Weights of a small GPT-style language model, trained from scratch on English Wikipedia.
Architecture: LayerNorm before each block, no position embeddings, tied embeddings, ALiBi.
Each number is 500 + 40 x the weight over its row's rms, rounded and kept within 0 to 999. Layers, rows and columns count from 0. Numbers have three digits each. The size before them is the row's rms in percent of the matrix's.

# layer 2 MLP down, 224x448, rms 0.0345, rows 109-208, columns 128-191
092:500508541544443516557573478548488457488522461521583531485544492540522523458482557537457548468526471483429542514514480470486548496535553459477454473527561533524476486546506482525555571491481497
091:573481500540437512497449509470478490530521528480531500497429511479486480521506498475496410493466581455548490485472494529532576514480478533498505536496457420570482518442430513489392512605514551
100:519506504520486541419466423528510463542565453516471481582567453559428529557426499494439491482554467518454573456505494459510553539508477492537477512486489459443629489482545526410534531500439472
097:567458470551472532486486470498505477487520533529538450616519549471563481537574532481554524474509485540417545427438471462546449510521518545462484556487528496492491484486489508428469446435410546
095:478516430516466489541576493506489507540511494455486518500486498433459588485501501446534480505547507505510529499438460496503495522475478409522501503539548535588476515507503540539529488473495539
092:478439511495507423516459512461503426497486492507471495451568499461495484495452520504555512483500536420481562495512469524519503539490515488500466492439537472444536509540585474506458484415533461
105:519545532450524499475465431511455501543541506587486480478570527537485488514520556510486443534439548479480433496547461467451533495431543581528482504523572514429577526516497504475396580473548409
101:524466489475469510500476479498458472480519565518383460465501508454469428517499463459487489460464465569491487486470433562492537451492508518497481499519535483490505527517531508465541476486467505
098:511490504569447550450503472439507485466405492485499481526431520489545545371515484515433472523514498493457511413454545493496511436513476610414533511397542519580505522501563458520490516485454500
116:485455483562422461533539478493432463493450469476450512492513489510505508453496432471519508430422501454485471473477528606434506418533470495486517488453489529519516495408442458463517461487484502
096:448521470471465476512511461474438529501499497499483523546540450535478499423541539514504512471480436438505482487459438543527437490517433474555523494416453489489519493482459498460476450426549432
103:524550468442503479529452518493448510494527504460506501555501521457482475561451461497501479487569526491506514491508469536517458541480507528557557509499541498543506550448470541434426430514510550
096:495573543535522509532552485502498441502587515469529498496544505574421461458438476480439534485555477509490477505500550551450507525456539516533499444513518509509589484463527527508488515490553541
092:465442474510540535482497491530485517490489505469580456486425457474490472461505487442595525461505494551510504463577581526414584489504509513531505562532621473507473497472502557533402465471533487
095:353560479508563548548597493466480508409585444518477481525478548535527422495518485499491542516520460460538485496537483505478475425514524501512507509536568513481465429559484501447459512570451536
093:519558437534516554495473461585524511501477548560476511540535535500512492487540514520524451478484508524574459514548450527521501504484494459484527517497547542473490489587541525496543533526456463
093:453600502384490508468457563455519462507484493505487532426507494539514468452419487550469555557538499569562466498490494480593446525473480526521484486580434463503513501440465491510492507530558477
109:516429434448480482523469504506541491527490503526571488494494511444455572529533463594631491512474513531414481515508510585488487484489580485508486487442469528538532526510453473460457494527454521
105:540467489461433540518535530569514547503509548450542491466560521512541510527501520463509501471514501476538500502441509497536485487556537422400514439526418518510514544496525507462512453532475538
107:517563488496543446547487469472509532517511541539603523458440518465505477535585513524509471521517452540507510528395450513470539493506572506546531506485402429453503474438441530521519438519520488
094:548496664497513530563479485516491483485500547466506435488519555529492540558517498473496552487574493564435568521515546480503496531465479488524497560475487545519529489436496534527473540498549491
097:438480488506491473462490559544524556394493450493499529492451500483491512521548508536465441511505519526453498552534451494468566457542519413495479506452489455555472461537503548472469566436442490
092:591442536519476539512495460600545505583456439510475560403532476479473474523480463553509421464517459476531506556531451557561473408483528468554471477559442496536470452433509518477528456533491500
102:420573505536446641485511467538476497463502380453461588455480488472566491525469419532522472515561517550538403551461510490556511437532568576489502495516486578555506522475424527432511484554509535
094:452541479444591547514496465525541550419524558484489490455408540530453533416524529548539476487497540519479515480503512566539569523514547461516530505447494559543515454570519542450452468490478514
089:514551497430506548501526445477563504498473493494507526536563487509512496439471488474515487559536507532558461528502530463442473480491428582544464532481485489546545551496533536501478477502506462
100:488457488540501509517431555523504496410504550514546447386492530477509473505443546555534523509482467471529483507503587549506463421535566457505535429523449452462450515513487470498520553527499508
092:543583462480524463570491513475504405402457499454427487489443557510571519443441604467478557462472463511500507501474498521468505515519533619517474493500480495477494460494435521487501457479489444
089:537644493592445516484470503534523463521511527519497463567532487488504516470489552494504494510518489560551550570514558480493510535432475524560488542530510522601466435441503506532486538470455483
089:502516496480627501455483611445460504491501539503492601487456413521515529525464521442516496520503541440509435495565524532505476473462475464516502488463525558464539545542518527465458543385409474
093:572476450550481527549474490543487493402525533514462462402426598556411479577445504540449504439484464549501530465502513492502482487530541493549522474537621534483497500482429560582474532420488552
098:534485532559509547522582472490541492526543579511549565516569529534509493509486484465441517508548455448491524454443548495515477467541583539486560487494449520495467537456491540521534514475462488
102:549458548484519486463456496521506472502503448521488453540463557488471487550546510498447567460509487509467434433523536481499456503598534452519536531448429481463502571414490454473463465462441460
093:487488447468486501467523509496512484472517518490478435504519474511455494503513444507467504535544481508450499481410503477479481590529464514457473509487565534535503480424480483435495505491488450
107:530520496487447492549511477482505479522486515558460500435450521579535497544487584532389490535431476540494511527539449458497542543466501441568529490485484425490538422492494521543562530546574407
103:492556528532529535477544449606493519541522507537483454558482438446463572509561499432513495432539498448464493436574419574484502552556465494530521584532501433499519549509532477456403426460497481
096:541513487476482471557513456429466496484545469586449548530492485481535511448425451530443581441475500494514505528490523540514514553571523449477505495517460535541451523497466483593493547512482551
103:486514521535505545459500390499525516534425577437564456536480446461484489475602474547512475408568506463517485486552561580411508445524487450439418542587462415480533494548549493536517537431490498
104:452482457545485502490494472550552424525546460569489479505474547552572447478563473470481530459502449561563534493441436507445466527529576562545509427497453476448455540453474510499511476504468440
097:507505562447496489471509465554461535483434506438481483491446448429468474486500497501500471502458517514442519483483564512486528457531468531401448479506479491549478450484544518483519476454539481
101:417478581516557536514446498520461476489486573564517482560476529541460496412562479438460549555453567531430477462474512533485494576411541562523506540467548483437550494545446496489522404521498479
103:472486420553444507529522468485441554455447463478421522398445457531575498476421473480512553444501456548440549480518477473482510523448521501558427432557499462492524454558475554485527504520537539
105:501482483408485509443545525445504530480473484507467533411417442475515556603524462463495457474553453469489527446455512509528480475471478590500541472500553519522487565460475477488552509470469541
099:568502532561498541510532513542498437461530510489480509453489518521482480454492501479557506561513534548559566496438479515517463491515451480515505535567476459497513470484514446499426475509476455
102:471556485552446582454484518464589487515537464511581528570452496507506513525515449429433502505430528530402467461467508539500503506479585523439532490527541512497425541452472553479428509441459509
098:475511445488519448479553486495498515489489453534557526455491376442526526520484491415501469520561484495495447418530538545459522499462481448546581546544468454550467460490523411547548523490483618
112:475522478514457527500529528489512489495553492536513467491575489472545484514520546473426469498485537536508474559444393433471504490502485495502482510573486511462517543494498531482550574458558469
106:460421395487442464487483478525503487493518567467515496518523486471589456474511442497523545457493526597473560543470489488461481479512542498537536449490483516445414494499448500553442532454482448
103:443482489511512504451482525462489462516497541511408413517498517406502418511533573492472481504543588466392497541520533512555436520493467487497512517488554568534576501510496510505607485516422480
096:495549537516405521536549508529508474505482513509474408536501554579509465468493539515535413462478480476465517485527413532526493559598468483494471429518503541481408545499430430516500464523526464
102:498497524525587454515488500480486504523484512587458495546512503465494467417476462536469483503396574480522526503461489475510534521477482489466531466457555494499537575490445543529427497538575509
106:477490462513443491503471461441426471501477501443541490484494522491438574498500422500470507519568516497477487478497580584513496514474459471550483504501499457523441530583514507503551495566446511
114:531496453476510494516535469479510471513491500457479471410508415485469546486524464454455486492521466462513512499508503445553495505433468508487468422451570504532524509558465464493461524519467518
103:549540493544535451518489545406582475540523528569474485513484576525507484471518469546477502484487539531527512551543486480560505569508513396442515502535464498493589554487554464436538531497508439
104:531483594507572496533485454508513468511468453416458551633426509443470473411539505499522578521453527520523505497536459456475455470488446495515468528480528527480456412496557442445522441503567437
096:479473525497559504542456532504535537474522422543452527530534543469445498518468533553506512517519479553582509494507475454488447437498567444459519538497506554524563476493523542518470524507453489
096:480461490433530541491584530526461503525453540516590535497469523544570514540483586537468441511564532514549504491488497452494529484555565477472481580488510498528463558522564477607529430573486529
100:439508508488545497540482566441478517492446505494458479474491460462442510510559526525529508488474540511553415522442531480479540438512511514487547457586512433453626496509470506484468430397447480
092:546498549517500431475473593513517523492486530472504487499520462480509487518551544478532454525493525516500475451535448495512590553506533542514475512464563483477576519507543559414540478517542584
102:534480485550455466501511555465537502522517517478410494452438530538546460469500467495581464494454548438492543546558495504535425518574495599573483516466614484503473508445477507507565516509535472
098:488456541575614510472474523514502497513582524431537477566509443490529539516473499523506506546481441506437532495511451498526467544481527542520523514481516560467508518501480451516530530550405502
108:570514475477516468490432481475569532586488463466495525427501523566486430493476463541519507456520439503476519559460563509519461460486446568437438558523425508465490487414512499435471465527529547
114:529423556471600523515523527488466520507514521493494481440499538496463455573440485499486522505482453495522462523532634430433500523501516475523481508540495496530524433408488443548462473553454518
098:480501530530515531452503563533523471481479468542484453453518548518528484411506497482496568471475509548565420487467571431443468502574610563577495455539555547474527527568530474455532537496443478
087:472462512516475451541500486520441530502524494481532491494565408481447431474440520524472542461457486461481481468447475445495514522487479496403551457463537476530538509564470528542438522468490529
099:443505493444486371432497491506465528433472530515556527468453484511490494469448529462514465512527482496448504451479508470527581488512452578436437484552447464477489500540461527532612539539521530
098:517562474494504468446469493520527460516497469449534471504507495501507467457510549505517557435486472431520509526501491543521451526483535534547463434473500518551405482398503465511468501510478438
096:494523497582513475485517471513494521523536420540465513538536589512483468502460412573522515506500508506565504500461493538557422508430480491534479502527441475527539499445511448531507563513508488
096:512571496518459486447543521524525503529517565513507476461501468520439535444443499491501465510485490533514477529505504451507501459493484465482500426430604447429504453490552504509452497507542470
094:496507571528508528497446451480526502590468514546570476535492547525518454503455505507574523473474488476490554522508429515579422474485529476472513460468431466471519535438420514520593519460524518
092:502461476443433497458588508437488521503454521483545498566393471470495517461537521473563445508510463387454524556533513537505537504482471519451431528444565477516523516568514483486382427520468532
100:423500555482505527480479459532515461460488527536535571468550480541459449449434514541524566507482485551459468525457476541458509522453492589529526514555484492459502473506504487488486542508435454
099:483454444463501414458473525451455469460508556490485525479528468429444486507506445537477492545501486502540448487517558484524530540478404497490440471416499494412533480486480536474521535458471455
099:527470479425444499477511543492455560487487491569569448472500515499461464530556624518468459531502512486499558473485456501492512450540504485491549482512459484515448493463455549514436479514521535
103:497509458564421517521481538515521480517494547483512489480532498497488552536535431519458458551496512489457507490537486488454493487429559468549506491475531491455549503550473489460496466446484501
093:503490495508547472491546464447591475451507598515514495562475472478423549540546487562468546523520573457441524479475532469553412460441477464437529467516446498532470600493507557468520557479567473
102:528462494518533532529516482519462526512514481572450538532476498483492467607526453407382511468557555466422497475532514548513530496527522458502506485476516559459555439585498482488507542504436492
095:558417535476511491477406489501541519529511491541495445446558524502433518551564532466539458456453542511576520500432512458461530536558520501486422568525566514499602471451541548507480494489520546
095:404501492443548474513577557459458545418486500464544540474474455504513491514561540540514490452519476478565459478475499503440491475594495508460470478535600499473465518501487500445545474495467496
091:516525551479483489491460532459467512485441401442483529535566481489462453468400504471481418508489538470497585527546504497470511496517494509483520559409499496537416532490473473522530516490574542
100:502512505527536505496511535501530518489436521511533441454488463496523555482523487489560490519512551448468490569560478462527527591494483529471489482482499490497564453544522544526458514530524463
098:549509447514495538436553558474505440527414486461507509465527457509473503481474451500477539509471471490501518490465483499440532481519520600492511464538441493484420508580496499463557495453489461
085:455519503615492444560477526473541521471456538453491539538593502483485514489522572557393504478486446512513518588520458458507505475494518498461479511502507526543551411493514476558473509577537510
103:467586513527575468438508476494582533480484486535492481547465470506526492501533529576547473567531539502522515500502507487491503456526451582529549459470514473471532463563547533466494436477501508
095:492460481465526517502480489538470559554498527471543548688500550521523446511500532589484437563504497579537565444435498495457498584558492483443576522519489436437514478524527557491473480495588449
095:550522489521542536539491495481419509481488526471527509467506490510468469486476470514560551529453382506573539528573520566447494521537474496518502490490519556485557455545553484472459453499530473
108:515495462500512478507561494524528534486472523459541622449509499519532568474515533509508488491547534464465445484461540489553531461497470492465540524449447581556363547455497480475603479537504564
104:426482490547445544551538444520555501514523640525434508591541548443531474454485566478440486426487402611512531487460479533499548539491490544483537486488446504524464435543524417452510484560500487
105:435538516499526481481521552479484505455512481386474497558529537467558500486540480513519528505477395465509440486501616370478512491528554463524554448538510452481549539520522429410559476498526535
101:497498498463521475509575543497486544486473507516487552516511458437492505499479477520532523593519483456525449458500523585537451500503522479440513550509485546510550555484492506522565466500559539
103:464549550476543550508596502441459497509454513445516566504426431467435507503533499513523500494519503550510538490589489460521504504462530482466519514534529456549493495502506432476461545527481548
105:501530473510442501496534448508474501485527512499550416560469581541453519491481488583520471529443456532419516539467491552504495499434509562536511466506433514508556555520520477461575526500520487
107:429447513500521507489450516636459463461516505504497518560477575557521532465497502496522548589505530480548493544478525516422503415613476492525516502546465521475454573513492502520516494443530509
095:462576498536467496505473471599475553484463458448508480518563529467414559485552387470473497453525444498541449556460601554518464458443488459512500508524475436538477465482509431567423482576390468
118:466516500420521469532523484553505528521579502539582511527447518499413523539539555500496489527475487477444543469498520461509568542536526461491534600528506445493557536533475528522465462526492523
094:534452406495546467538490526449518506566503481513558483476480442480469470508572522556496498500557547444518572478512462437462476472453535496494474508471513463512543526525492543563545419485589478
089:529477489495490456446549503504585588522509438462539500534544464509495496520558495396437557468546491471518492517525514554488540469471486500532453484451552518541463476481534488554529500513490445
092:523547523461550530536437529482495417478466543432529488433531483464503483491479559434492485515511549449531485482489479434472476499457494538499472457549485526501504506525410540545480484544521512
106:542469472513424527470478519589467500562476498510529569491430524525557449494611531527505579459476541492495455451449529461485553448545470508520493542541515507480542478553517490469515534531574509
094:430564554525505454511511509459482562463526441430448583439504480505501507507476377464500493541519479517543514576493535458524466568520508450524519582520533525563435500491508460518482473535490496